Part of a small language model's weights: untied embeddings, 3508 steps.
Each number is 500 + 40 x the weight over its row's rms, rounded and kept within 0 to 999. Layers, rows and columns count from 0. Numbers have three digits each. The size before them is the row's rms in percent of the matrix's.

# gate: layer 9 MLP gate, 768x256, rms 0.0641, rows 72-106, columns 128-255
# up: layer 9 MLP up, 768x256, rms 0.0669, rows 72-106, columns 128-255
# down: layer 9 MLP down (transposed), 768x256, rms 0.06, rows 72-106, columns 128-255
gate72 102:461485535471549450526461512449503490531523524538482539446505566550534405496504513495518498507440531472508484457531533513456488486509499568500530498496498494523509516507531428527526488464438448463504566493529547491490552459481473473496505483478438569517506557482478478534499490472485493483449477532541538569486442464530532571496507491495499447473495457489407397481386479551487350547504
up72 106:466484514465510427560464451533456508532499525448443552405425446522424488411501446490513527534483501489480523507540481512456516500532569468470419482548499524544539536435521488479548529515425534549476531546536522559509488499542498519502520537471521501472513483502514538573493481579503584467473500592407486520504478556490529471529521517465476507497508463469551468460440525490463450525488
down72 109:516465471517486546534464457536516471490524536460540499491486411404415467502469455442444477488469412558409441523472445489469446477536568484464483556511532501483452490581539550461540497457449476557492482499464504503488423498511472489466470439469476540500596449548512562449498500525520534504527551449463475515459494480437524498578570457574513434533495569507483479464537498443475458429483
gate73 101:483528527475572526542497498443463509452551539484545504535523511476537407469428575559459469465573484531452522527508529565429442467420497584545467485486528494503536474494497530463531483516520457512504513510477533525482496435496545490433466464406470472524490474562526428512467442510464572508481470522438456559495475463478497468479509485493427523457485474509474484462482427515420532489520
up73 099:555536501574519531531515499519560508531476455518533459445426553580513513466490466514515591547483549492573438512483459467457436466518472540525473498481525515566542511541470515502469506439498509444511541449454518492533487525526503570525492528471434552520533491520484459407472565433537518518516475516447531504475496528415454580524528566539458553528544464498489524510582490482461496519458
down73 100:522502503493442448487468499510538483506486505562509396512518465476531420479552492564472452453490494457545608512528439425494516579480507472511442504475556498470513536519483509538501493546510471499527549536486455489443438499531482496588518535516494483464487459477499494525542506492507454526443402554520393470529535470521567490509489549525478604450467513504421460520541527481470483488513
gate74 104:548447421563510513522454463491534459462508425485499550512470515449482519577521505431522481419494460442474512481504456522487457458493543489479536458474525531501513498516520457467494513526527502480499462528506563453481553510446546462504516523596512504484533496572479552464443526556504498519505576494516475374550474486452571595478518555518490488521452473501510478439488423500464488500491
up74 100:447499556503524501509522553550474525508519449495415558484545498555449466528498485488470444506486455482492540533418467443487493523509532489507550486536510592538437507531511515537510572451491491585492574422494457537543423491475443558504514439469530543438595466471497533518489505543494524480493415524522564482552513502512530483562481470442553504487513487480499490512570470449484435503540
down74 100:417504510516488459484504525496560459472455512503523510395542467505475534511488582570424524482492536519469503475520490497518468521460497510560500493447514462492528553520551468529526459484466533404462489468483510526475542538489533486485425519488520477519466495550535433475473528525568442487510592450551512489536553457484492424530532541487497507475471503531478494530445546465523491509456
gate75 098:501502492488527581548497506494560480560491531554479498530506571485457519446631556491471524468442510484521578466502463488461552520534456480517517496394477472444492488455542437497533458512509587494503546444430513501560488495573490510438476448530483548491505408547450488461500475460568509536523445512498464499439510467491506471469475399458511533563519549457509534441506527612530561554476
up75 098:451488451483472497457467564465458485540561569468473491518433449493575454430560498508578516523507497535494562438500535488473547496471539484452509503500489548534562566447476462518438541491528511494499478546431541538443457478562431462473478499487489570517508562537454495469464531459518470462468452497486516613498459516517459519545478475510512489436515470521499532490483470433520504476533
down75 097:558543508537471492489490484474584547510495481526518544517559560511429533607522506484443503465465439466437537507461538601490516418565495455411475528489483481514414502486595501455541470521478519545500545412569496447563513491520555500452476490531431515497492478517438538436530501497569488468512540498512418469562513437485448509464501426516482559552517527517459517510484479538483573535446
gate76 097:482441510545465523445476480475525564509431455461446472517467463476507479603497538526543510542539484504504419509563498424535560467456502530484551587462434471503566473491556532454516468552543522422507456478492463583484463430498537519407454510456538489435505451521496502470488546465532517470526524512425463469487446561511481541531561453471545466504434479488550512451549499498514532470476
up76 095:491551504452491528499619494485520523528523538423535552501491454506509439440547555510537459504551529478539469475516466479536465547526516507495537561491492575513538513489451547565478535449607469554492548527478459561456446561536432409527546567530492534486480537465458514464448518547508547559498498439478523548513593471528579470426541454465508511482527443472544507505419402479481495505524
down76 096:518458451462457455543512538471482495543458468518579532510475468514403492466509478599528529450520550539520554503468560555457502437442500498415535418446438496472383528509509531473559472501459487535445504490519498469508520495532512534506513519530512530526522516543512488479493459531410473494484460470471499505547445484466521556447498454480483442514565551469431499503526513509511526560492
gate77 098:506556496512515534470516489427640443482462506490558529495481489484477496495473510490491498521473491508453537524474473497426540501496583516454489516468500505446474533528474474505490492537552556602434428539555524479579492531501549498561504492453550523522559481422519514486431446513512507492495488533508534536510480510474488516447532499483503437501555490489463506475474520557506434511419
up77 102:537446499528491551604489468491522509493570498446598550436471554416502503453533461490528469466462513467464513514516483443558470369506493510493535518528447484501515461411526532493473566465472504517502521582523555459522563512538490535555504485536541516517544510479564528462516459512502553469501499440472444472465492502499459503536529529520512563474513511475528477440493478442488495483488
down77 104:493555512452527503531481432469484491552469472537519444427469568555472524523552449532567512521506484482572540536479556503490496543457476519524509500485501487477540489554500539507589543560502505520470557501589501508473495496502538508479470490456447548496515482527475486517499464486463517497496455460477514474548606470494516487497488512375396529515487471519461379477517541474463497525479
gate78 103:486465448498478554469490585459463477468422513532441530461514516546466549505473553422492420418532441529518537506485531475542446555453509516528532464497477504467570443447464463456565551478462496552503476505529528491468485459514453447533509502562477474460524447509460571509491444559585477496498553523503521489493446489452515429462459539477456487496507510548541528503505486461512468528440
up78 101:427524517542477515491461551553516501460489576473481511563537576480472424471421553465604507515467511540517438507495484496542508541513482574550517443554456461484492577426507511506569586496504480479459523487545519497508428552539419518467515545487509498523481574470538481530451499530426540436483515530558460528535512446474549539490517472519547478475557519495512458444461562508488503439441
down78 104:513507554565491463439478491495515460504451511476493548530476502535565513532540523455529478567512434481482438459466485544482542529500465522548499504476495478529469439490520491500454423463470523518515510527492471448518533565459504457501552498484465500461440502447552496580520447513489533471476442553477507563536527613463547495520506520507528454515441452576509500516507525525539425455492
gate79 107:441493451520489438569489477485562512519530520534445590528510511475532457461496561501421533533478467518557544497518503505418590491486595394466482478520481546502493489492525475460470544524460572463558528556461565454546462435538496471462568472512490517576463473418471464429464573475450516456486492486498489529448534544576490470512469480486455513535496539513508479521451573461480502516538
up79 100:584532500478536476427515536525479550530457561479549513453543539489454470529451512511432513526491494525529443512510424524550459536499521473517446445548420474530575558461489451487518460486498506473492466476501497545571579494475468560442490462522468457436388498490498499500581533555502453499498574522482499464547454513478507462577485458595517471503499508487553556558555529460488512489514
down79 098:465492460544493491466512569438474415490584437368529547536453527505484566481417573538475510508460576501458605539482522474521480496428523544524556439520559531522566475456561510422507540477481450450464473531520530461474503500480572475529545433533534560387495512533456463461543555472504483489542503502507473500519505395466575551513547509519444512494481427457512451501443409546487502558458
gate80 102:520484503509474511561508546495453545510522511479477519464490555474522472452462509418528447454457489445472566464476465592445546544459519549555517499501478548571555478484570540533519467541535503493501495533515511538521431465477474512491544524503444486462499483511495528448489524482523520527566547501477470487479484576529460608568577492555500518448482537574518533506550491487563519491505
up80 102:550444470556497588465572488535450502441487555498549502486502461475447420517603491514446402523407521448572445539512509530510452517471538445496515544501493437457477454462461481425494536502503444508460466475540481494523447511585455562519596495516448411512487510496474544535552457554455465620532487568514520505516498476526467511530453530498471481508474512464455515436494549506470517584537
down80 105:503466470545532492483491504563528528520535458488590561491521437450474460579524479496529543435590551498531461517454486567474465494569488515505448547490524523483534536464460530496515490492532489574481511494566474512475449543528549524515568523512441546499495513480471516571530551457462497523483506532562506519498528499500544441457521483479515479526552593552561481457492536460500495502545
gate81 094:573474466514568543540552544537557521455556555483475449453490560487457518492508508512458436503514519526534576455527541459530476461425543485552496558516516437431505562525395521531569605593512499462499468427531502471551497463534459529510511504499476562516551510494477559472453489467484490484504522496583578506438531512515466502468461479504542499551476548529480499464520469503518471487487
up81 097:502528494522482491497423470488445495572437502529573534432557519564446525481510420487470522555485441503499465563511464473510509509433445495481550588494487545529524408478519542591532512497514435492429448562523415569517486470467554463463531549516525549521453552463494480446474498515480500513524429516498484448474480493399459521515449422523479566455509467525519509492542448497520509492514
down81 092:577473524543530522591525502551595551562490505460523467521467459509481550436447516467486453542542546551516499472476488483525520511526492506502453492486474491466513560521476449388545513479504413568523481567501480486466528469520482490503508429465466470497437488493453448555452498483544545509518601539531510502522516436491550471439450477443488542473474488508471498555534501436499512549561
gate82 102:448538523486500536496432534504489514476457435444423541465556515528533487483487457544489484411552493548483503458472518500501465441526493421453482480482524529520434523466495477494449520569498505490520488535564419534497481548514469447504469529492509551503429491491549484567498518533588545478430545478474560502498483532497494538481537565487535478489492466495496498505631391494506527523465
up82 103:535477511515425508468465495503429442518489541587503434519478470534527500449473476533527439533494447497498471541508450437504531532566486490470545459486576476487502439483523554556466490534479598553474580420462513490493464491410443493508547497490518462476396472509518455538438483483532427498472495428563465568485559484491431486479526380480512530507478538451578501495544524492521461529519
down82 104:467558533512391553519495492422571528493499521503564519466479556453482527574507477469566499507434539543477510507475515546425472520530447459429490505468469520445440514445478524474514448510579507459520425528533523511494509536459506514442489442503499451537449468514519555498517507554578494499496540500567499533520406487522501543427518451531500503539502529525488466574578443496481530487493
gate83 099:523537538526463511461511523501536554490466442519544530425579468494471507507433486446533620435524509528503529449460518517521503537474513523490491481430484487503504546535510499571499517487495525575579491491504481504555580526556528502503434524593430487520599497496523506502467474445472509504518535509470537507486493498597544496492420514505491515524458525530454520541438482554520497600543
up83 103:561585553498489534432513501480532597469492483475495545519531536437504509512464458439557486560519596441526474516502429496491526546482575490522490606486525567609475514455441522515489495486563526541429557469494492439490544513463510506537528550461463445505473587485513503484479544546504508528427538557548501555492554472489442525539533509575500479457492526513507543516440545515555517593542
down83 101:542481504539494488490456504549473540534473516476519509516455488557584493527474438552529440505542428554506578570436507454469539558473523478418512535462470465485481446513474494481497554431493419426507516481450548417501499535451463490505461471477479573501482469501511507523492530516452511487557581499422532580436548536385486471510489523539555516475517520513595507538455545498479442492425
gate84 098:444534503513530505504525525463511470553462521504456513530487550503539477516397517522456581490493470461507513594441468495518477549462464495446534437505536481512527500545505538477505535484481500525494517546579488507530477514588471470501538518554528541448573603524486490527570583507495498497427486506487409459490558501464520479483537486597554536442559450454451553476497530395539549516495
up84 097:549508491437482390513482550471496502431509447441473508460539528518499545497495432483610456518530401556541456529512508548475533543541451506529443475480486448439510440530547472450499460474510532488447460472468506570471527549515464575467524543476513481503490397476525485589488527453505465496480499517554500536521460447542473533537490522426399512470478504476528427439489457520437406420552
down84 096:420432582524479490504495458530493510493496501549547516535489479446514445427438554458449514449576570510448521509562509506603464481503540448503547503503504480560496514525527518551507390526507460476519489465520445496449471583464539482515485430483452544546509460473520497443508505552507473384505465541463535482507531492478509485502534519538526508481520462558436494542542473400485442526465
gate85 105:538524433535550479485549504462495450445494500543435552492520527524525474545490519521510498464471603548532497522519519541506536439503490490560491448533506465487513498590585492492472543504556452466488489534428493545391534473509536480513474508474510528510551443572527494519505492499547453530472516493539512450540529501495569490506475501568481494508514483520503562456461390549495500497516
up85 103:511490473501489516476583432527543439513425495562548536496516481469567524457502591521531530486467553515529560491491535570488439563527507456482495468522500521492477488477508498586476493470497439512537606526471535507509490442555481547517507493567509482496454533537481468546433482531496445510420447463430484520460426503482485519550518537498498422427465505514552529464441481450498533490462
down85 098:561610493499482474581462433471546475540503484495421428495497569488460503485443522536433506536487566567452506523564526515470513409497559500471479545447501511510528512486536539442490528480499501446427452489509497543462518525508475482524487594481500540487472558520429471527544527475521545483526544464528481522469489486499589525486510511464413518587538464493480433545616549541547553553509
gate86 100:502525489472529441512593483477578456480603522527503466537575541537526525534548557558520568511505489566497533512529504515541562523481483453532524488491522506511492553524440578533505508548484479527492500447556504524428528509524450545436553509473564458518483480486504523513540481523527506525491554437553485529474508434505560548512476490508521524532506554505467556439433422444392473484493
up86 106:505522485461493526590468474612560540509461428526476507491480483496501508433515609526474482513448461480375590554487487496512456606489505522488505550538515535489440481499456508560496472532470488529458539540500509449498574456469499533520431447463491571481475578546519572480510425517557478424475529498553527510514480482532506472506507540456493536514508502550504474501489590481605534510555
down86 104:466496508543488488466474532454535439582514505535486489545465485540508454537511496509524482497483479513534546488524454530480458497460473507504498465520487548496530570419521498484595445514584435450493531508441612517547464515502485478494503506528470486492469507514476498492500427439581515478506547465484483474507524527576458515525521490513495468512474466443495522495545512521519454481498
gate87 098:510441408501426568495566592508478524507532535509458506499503503586533517505483498506507526516517536532483550495472558536523533548500490518456498552486503480487521521535464458457537457450561469479635498460486566430486503495522510519503514545449487457473499521547489541477487599477489507448469502511501496506540558493579466533521534442487528477525525459446545551468525534529532496524500
up87 098:470565543503477457531472511568443456478514508483458465523542546550525491531587503523496481502477525450509527564462552499477471475487496518569531561517538525579496535543468511512497604551569476380458520434540459522467480515521534512480510507551516455599501496506602551572526567517519529489480530407468482507589549505458553523506502554494480488586510508460473557485520478542539482571483
down87 095:488559492453554563516522463527602644524494501506493467513509492482553474447509537525492493441506652511479507547537541447484515514397475507569500453506471461512486498479521522472524464541505592566480448456496502541493553496510563454456488420582498546486565465511519527459520490461496494504554541495499500522489421513471509453490463540458517481510459508477546503530512513446528537547472
gate88 101:432592514569441521497482473456479576477440501490600457510505571534473456575483507435498517471513540477550467500466463498625463523480475548431524537567546516559582517529531492499485503456477513426517544475488568543501481540489525469567557488537524470562501428555475469519513475496502530556434493538501483458496533538497489552536497459526445515549492479474561499479505484558458571498513
up88 099:521524604462450550482535551458584539467522445457518461511439441470545520494516442463446479497568503635475548526513572505504481493505502438473492554486459498513512506495500504439489475468446469500483560513536482478432507440509511478522486514371477467568508511514491522471528492522530470520540480439536529509486477472524515479576499491541474480518437498512554579493531454569477489536584
down88 101:437537494541461460427427524561484512544472535559459536397484487476487493498478485475474448522518506495548490534425538490518523507472490469555502530583525525460449488441472486489511461518468516476519501481508531523519464470557540539507498469443451512522514542514525504510469589510454575486502459532462502462465395451494479504418561527473452526524514424469483483475449512494532519485458
gate89 100:610455539438545519474469532462498525479485491514517525493498559566508485549576526505539516438551482436532488494501463425517494440529469502502544476447542524499465512587432464505470513437508578542472418483513493510526487554509591500470513540438478539567499521484460521553470435501468540485525476573494432490506468520501481480472429547412479505454511507484472478471383516512486434504525
up89 101:463469494517554561582551495521453466475480513590557536517575523499558464476418544554509550529509515473471449528567483462499527514546501497454498522441401510467509505449534548546516500500541498541438557534517418558537470471460535460491485467403569494522526516566547491492529531493538575477530511450539572579425484436462452536496529491511555487486448529465470510503521544509479522498499
down89 104:590469476507477489533485485478440575498480513487413509484465539457553549495517443494575483449530491487521528502526400585452436545476495525595514473519490441518530452552499479405497538547513477465478472499413511548482534491455541493513527584493548508531505563462475519482492445474493465507486482522444486487557557488523533545491463443570450521474570490503472414493446483476485510466555
gate90 100:488457540485560494446513479534447574513513538520537471475435499542471489479494519554459544573501492460537455544555510450518476437483447422488545472529518470426420493472507503527485550503457453480458525498439506559532463414482525504499551549499522519497474529489394471478515461512548478493542520503480514539473481515550468521536470533526502516593434512498569546414456481451500548534483
up90 101:488531519552490529516535486467542497573549602581521484502494506488496508458515601460469538454521523506498465457401437570537525536478531555502492429537468529548485559498467566470522524468486494508495505536556504547517495460444535501499489590524525575543558494480554552534532550488546518536465520526458470523514484482474516515501533524515481549486474554429495474483529457479514482522485
down90 102:401551543409535557529543462615480459504454518479545515491581456543503498514488483512576505505553581482499404489514524470483468493567494457511491454568470367467415466515518485538528573531513496523461477516493500535477472489522467512547527587509494577492534486508516511489553538516522526445546496504468489532545504520476498485550543505479515474535423490515530607382483482500505491442516
gate91 103:443459581475492540523553517558529498466544507425482522482482449497473523508569427521480460483505485514589561464488568454496544411508527558431469494486443457493473568463579618525503501514446493458501482512519533500533434463475521533505464529538477541448548518528484449450466538488453463494457493483540490543458469503489441565531497571555491494516610564518494421510540502511506537505563
up91 101:462489530450479529482535527434459511469558544508545511412514515399445465505442471404488531481483491399434508441529444451502469469430462470521538485566437529511486512482476535478481529484497473546491481460448481510476511490484485521507496501473469560443557490555489436496501560425479471472551443484503524478559500516477525554496517517571494501419501442454479542494504488454464499460469
down91 101:479449530485540473492512519514503555431474471465427498454542507513505458582484508460466465498488457467624493473421565521503453463525482523460415481494502500495531544511494508549519475511500517513529517526502500490459504514543494425507422453483464433520569543477510503534506525469493501518464536451510541527542521519448530526490395430488491488442570546500501429438498505523584491499458
gate92 103:533530529563453493459452498502496457492553537560562418561511517511480512491486466446460500470462466468502538410504497457560416498484533477483507519536489550456556533540516538469479510482575464488517523539474496508545482528484591459528547488462489507511461497529523503431571507477574552481521519543563460507490429496491534530573480493502498603510510495480511501493474476422520548492493
up92 103:542528466556475382507406495487493572535559503506482495463509536467487460519557469484536475444434524464487557500438466449445500487498439498481451469480512512515555589475540528530537405503540521538377556521503529507464485447500530553494570484567512548496482533492476505518564479485497583460477481440530558537548504525514535542498454492480474537439498504451500554480483490467508492501543
down92 091:462492457573558491521545521532451491551526542561515538504503548518499552525508383454441543529438631503485492514446534530539512546484508508399553572521515580481549487527456495508495521466524554453534526534520501437524514483570519459477512483509503505454452484534501508509521523516527517516507524528506443528612509446506495502522488534500478535546507521472458488548482518514436466491447
gate93 097:489536533491538497505498441484553575490500491456480540538518475428516579472508474495554545472468546530484469460587565495511542509417556503518543558493497523585425465519530524490497553506530549505578572442439474538547474561529500609477504481491490499494573501462523469452544464472512497459511464544432542512533465525451488513421481475491507553447507469543445439469482518480530497487430
up93 104:468435452463582530572493583541482441489535482551463521494512461568566461408506535518477462557527444484454560506442469476495530460519485485494459418494514457450511519555422556504444464588504506508481456497486492523564502524504478459517516496533567537530474511523485554542498507573538494495485499457545485597499558489492514471535560525514542469492452433452515486453607499468502431560468
down93 101:467565508543474523529512541407443503502521516460483557463481543521492499420482476515490477494428497536444449511448515518477549550506501513555489499587543466534547459441510465465477535488474524507504450543498529527526523465555544503504461394469554507484519515516470577473446449526479524552533416419569518470492529583450482545515528527482519424466500488494541514512526597525521456543410
gate94 102:478514512490485438466411512471598548507425560497486550539510563574491500531516483505519610483509456577529518529473463550529490536489436502540473579481466460465479522450497461552557425500470471530508498468523521464509592479557589537495516490447514482536537535540538535483465435503566491492474454500453449473505507514491451451491570581533449543545508581533522473522471542541454546561519
up94 098:496524481504457509527426497460435518477540448486527515530526519508481560557600533487492488525485468437381508500467482529432457517501493489464486450497356522488538509549513454508554493551500470472491491537469574422488452468529426558485475483518488453501490468487525512518577498519512521516572453533472451448451519476541517526448447465553513503445505563460462480443572527497560484563496
down94 098:591545459522477470423536441486527503511506524485507539482474510459506541501502493523491529548470467477512521509496519495534471474484502491538478489445488474522452449518404510445451578530531526541563480479446478536466640491494559455547476505561400604480573478477459441426478565569479508446518508429527501449458504488507545547463505455569501488512487458449480533471520529460498569484526
gate95 097:566471503544481502482509418475525455471556594424533429441479514523504509449492571470503561531449535432527481514479533539549549514490530459490496481561494469518490490528502509453539491515422517534461482513534470511552485534454562503546404534529510524549481464486526507495493558534543487534476481547548527452446524546491549489487496536498565573582537473495488519489568463465487533494465
up95 105:483464511534510420470521423496498512490539530484515486541521570529484470498418523480474552506477517452527534475527428516528526465463508478438461439510465509555491549542491516480553494540470570491456522550428436489452554544475524453484409529517484490565530528444574479461457473526510475563471495525508489482503536439426432531456511513499443468544484557541533511492534509542433545564508
down95 101:549496561455488483469513462464521438588490473470469589493409547487494500505465528474493562531417552477532502482505521564511459479464482509548565443522524467446479511480516497511511517503557487507498496527516458488462493475484526455514544490566482480498578420515435502539463513490471498537506561508477488513456536427554498534502529409471440503544581519521453438459477482441473468494486
gate96 100:496532519477478552528514530546488476515459536490460501478476550623502490519474453624541517477567556511515530463493483534558525527496440515558495574446520526442505503410523500505509470556564523502499489555523465461512464537428525470472576545517479553543518458535469487515529565479545570514418465499571558520448480477475499543555579550574494483546543505487516531487474527515536523526522
up96 095:449443494498390555490489469474435476480481497478527393460475452513569464453500388472477478527548492487528553461459527552425569493527523540492492559461481473437472485458549470519545502510490525490548505456495536441438462487426475504555532445458528454507546495547518517443436476466462490497475490585451432534486449490447473495444552485595516463486465518465476441506447469529479495489453
down96 093:560516424470474459449471476462460498521548449437460470481540514523485535585508573570533505473444535482485506485496497489524492495443511468472514471573510600480550514449477501516503439456535540412475500533496453467441496511539436425433497533494522548496524574521513479537450577458571467582520547448559465436441471548529517541483425529444491480563530506497522470652492482512582529521491
gate97 100:436486546487511483386485525535512475535494465522549584539594515511435538590516474539453490551482480486510458499509512508498432418555484511503508459535472523552454558534470486538515492529499475570505491415507478509452548496495571487472517485433511556529543578484515476501525531569454418487462522499538471535452512569506477454541526500529524479480557522558518557506559583544505479517438
up97 101:529462495474474492451485483473533501523523482535506446569500449479481472535482479572450516560465439581524475569501518433539467562459482476560466461513535494559543456497513553414511524486451444515495492449547530502530515462425552500477466529492550419396500512500459455523536479468452468428531523559591466483543534527540462474511474510480540466503482484551517507451466491454525470507568
down97 089:515505531513475465537576545494526551478506545505495521471513523470591499506467523505530541507458583471500539419444523573537493491571449564513579457481575460527550495484544510542431486456493510528569557482514541526524425436547413564476471578557555532450479488497497551432527506504560466488509460452480516471521450509533437540554494482483493515527498452428505506466538456484480535514452
gate98 103:575514504522563512562486534418588523461491419513535470449475563512493562458538466524485523500499497495452516470496538552517536443449547499497572508477389435557584545504588429458509536503474468451547519476475491539447505561462481504482547553473484538527501520452453487501510483574554538560525551584494475482447499508522464502525519446540547463546500483568446475461556515508525535455504
up98 100:476542492498518453517506431511504545550524454532504513518537527536507558561568498504486497533498556495468543505494449514547472522499542467488513481436551497426474507444527461493505519510561560568517464452542528484505471486544497476471511446539548504455478478553458521479483598539576465498515503531581592490515445428458533478491447546485607503448422498488470506510534443461446401488494
down98 107:532533534571473477483480490410492484507481422480574541526519420453537532515451442546599462441532585516512613532482535469420508516493499559574497528459567467550518431492527533529463467524508463510466564528489519489401562467542522485463548508540408512496499575487497531465490451496483487509581495466513460463501520527538564521571459441485499439541513452493498431544581487507460516517518
gate99 101:507524496449550532448534510512452510552501495506485549471555476494467468518565522452508526521499522504572479494550525486575582457603485463516507561535521512591541500439529506574445464543497562530506512438533513541583484506486532423503506486506513469456456496508438563482462513543533496552478472436425521534513485506512476550556484503546561546444536434437483601535571512492556481502497
up99 112:497501526467498526471564502500500467517556496483473547536527541507494500538571540475516467530545510559542473483600489466584526517540498503547539538471492504537513490509537521518514442543568488537537436509529478511519515448503523492515473474546561472526503455509474599517481577531568422493484485480487570502564512507499438473524476518523509534500524409478518538482574485475540436556412
down99 103:537491514445480476473556506483506462500483505534486527521543473438546509573527553531471481502445554579499441412541486527526537510522495506465452448539473479500551524451538450494543485476520461460477513478407443499559522572542459420524420531479541456475512477494439513469518432520520539516530495516467552477499523488389545477482570543574459527486572450411421547428545482541454516530562
gate100 098:596451516510519542563513470520449529500492489483487469479562530567455431495524440522497549591470521545471457561579480458484493446483451481539573556503490555452470484519477518546535545551518449506521532516537443453421502487576498454509531533494459562496478490477529525487517496415458523489537467454499497458493514488521543453538540523608528452459452482515485571428466485538549483462479
up100 097:439504484531464464420542502536497546457571496494581530464474489598474463567545557477431538507417574481569539556528540489532463530491482465541573533467491531520482583469477492576513541459605514545426460484531506516440447482523486496423511550521519521540458535481437477481522478471510543537539450584548511530477545463573505482472554483456456438563519514431498544550526509589546525562469
down100 102:476510509587452552497541517526459472489473458520572546529486538551494417477492476565514442473431585513437466557525396537542473490494495543521523464454493483458501509500460495508511517515490450511547511518513481528429483464552498529413479468507532494475512531483540482483472444482531501550554495468555457436540478548526553491458522589578528448514495478475524510561554398461486442503548
gate101 099:527522486549554470530497556375459557460483488450527483519559510499613564518483463514500542441493550411542502534542466474478448505525496465488475509452601523504491425491515547447586544462487527503518534487470538501481523556465493571486531492481484488514555542568477577514502515531524542498482478518508509471530500505545492549587503509550469485507500461530492494387417405521499520441454
up101 097:483492530502544483462540500560505524492591514499507527393541482481430448561456501534572496491445528572516572435481513469516532444509508448521458523483417495457465555456524527507497496448502509591485450417443589518477422469526605507447460566499511540493436544530533496565485490474514578451500560492423454505535468486480461471543546538466429485509440461478507508519524517469489512518441
down101 103:469548459497507465491534434485548525550487465510487512449540498544468501509495489462489451483608566493519494544523539472470472449503499462513568452599542461549490547441490442486452529561465535489499499515498499561497545471508458436545489498445469530495534525468542481381501543513560496501457461538471525472495515526524529479468474468529527529451511483521561500601550498511467511437514
gate102 105:438474425448544522446529451459538446513524570446476523449453530466541539589476503470493474449405520516492557503476516501509561476499464443540486509463523506475527555517500503460469490497591560505561487542454536560505519564429542461445464545499525531478549487428470470483473471419520445480499469519485467482473448475545539423566458422520454511527569487511501471465499525502471525515487
up102 099:519530551457399528492502517529518588426483505484538501588410513510515502430561469502463516471594523507483527553532502529548496460462504546466520486601471511434492473493580533534460481411511474557457500551496420487445506411464469474476535530525417534453462463519456503518445489455475526469518436562446493465603501468513456461512481450486484506476511527493499429447458497492527582508534
down102 101:499494471500500484490416553526546421510539463515445504491528431541489473479473501499483504565464570545478507480565478518427561513563543460501511508435501549547529503479472556470519495437440549448518547476469415447612445510541467450528464534526482470474450553492527508503507530533519499499501517457518451550457493536463515583507552517484562490548538519488515496546527510468495558535546
gate103 101:406485517491540500499484448527467461438471486559487491446538472500545456480471527498479493476509474517467473394492504514482487471474563500510517472515466448517516470477455493503496486544542462484427467540526509516458525588540495510513492486482528522466464568558466619471456509470510502435397464550526505528506478511502584584540488522479465534542519466530439425512454472496602461514548
up103 101:466483469494524523572549576521517539496467565459535519502498508545423455532565451509485536443452530482431460492527524506526535503484546546486502517514448501436459478581463565572474478465507538533536548460506521505520515432459511562541491571568494516596511491532603423471528490569467586532493516534472487466496522490493486497449489514473503475538445537491420470452498438550513517447475
down103 103:505442495510464491509493497451431559531544537453522507538521481472426487488498468445536501457523585513435499582484440429482507477444496501500500469514423541502446497503373513509538501445410484505514569502517509499545573533481565533478531452441534429491511454426593432409480546553467539507470537526538505512558517469493434546531473544547468508471501521467464475474458585547514487521525
gate104 102:486481595576482502479504488510474507480496504474534525555496451519422515511489445547570471545507487502503534521407524479423457542525482572514548507542497457514507515393528481504510475483513509578475507566521497544508417475555476399515509467546482506529489423531508542562510469527492566532468474479524488479534498495512544578560502471489513551474521535479418567378498464515480478499412
up104 102:437467519532419468482537439524488500470551415516467558456457433509449520498509521556453503464494427492474557502503521432411439486459470524530521488541468542490523434509519560491449470503606474513505477416547519476449575517507482537524550494473487602516528500481506588502526465491518536553552465587471524502506491418527455496584517387550541481492554481563549590471509492509495517518560
down104 103:485496504503513529495510479488508528530534487504478581478504578606491541484538497460544539502465570493596501490484475589465497513483520485454493441473560502484494533478457542472487490490514445484464501482556474455481516439516463488555567514526440500521539539576552460456551489516465484420436503511503485471585554516470524516485492574515567515523501474506489469490451523500505413540445
gate105 098:598547506501498468535454457483551577534561522497462497519501494528552574487536486515536568574430542521480471539456433408454472461486489534473481453465491484417551420507514543443598476487540495451454469497511596572473516449509571507463483489455532498496547433479452489510543560482452507437524437552468508434534485450511485519499522491477519576535517473470504584429458535551455545469481
up105 095:479531446520523456450542501503545530511533448503419404517437484513439452531471535483530539519444540520525584481495497622505464450476510583448509565515509494489536482515445489530470536493511441592420499534586471506471496557456514514515533460525504446539456480524578518521479524536535473469468484506506554469520497483506500427495504581564421526513461544472577516534581511502514489518517
down105 102:531522483487544472476462445474547456547455584485507570465504550486543550499521539471495469462471559448453479505518484462569476449441546541454474438489402550478506464482492548473552477476522517428501525467466500378458477540539442463522533507414496480487528545502479502461485499565569510465484582576473469424506520527482460631527496458472489502506504482516472497460432506565495524468481
gate106 104:487461462556465548570535525500506521484577486405519472470437519525530471497488479519482431462484421494464531483519474423521505489481511521454559547452416476517446495521489496515530539500473513536452506497422483530546458507463559534569528487481516451433479543453514512600576517551537483491437476494529474501514516452501531535435450491457566508520513504535456562550544517474531487459533
up106 107:482422543471504466485471522456492471475497566504470537526533516508504494476526457458496495497468468503420424546491505531444505514494506484564433478540507486472486492520455468489565463516455478485496545565573504519593547470501487510443572388574558510526474499509544477538439508402534465538524491487484473544445445551524525474471553481376504532447586506515481494478445509519535542539546
down106 108:510491488498568480465481475549516530537470488545496425482498464479563478500601571524508461449545502489475499540520539553485571470560501433500539498478447443417577534518523486431517510552557482460539495490497473418461481496539467490546525558498539501573523473515501456564428461510495542470542502484494545524536485509472443512536496432466521550521539518486441487505545575530536554457503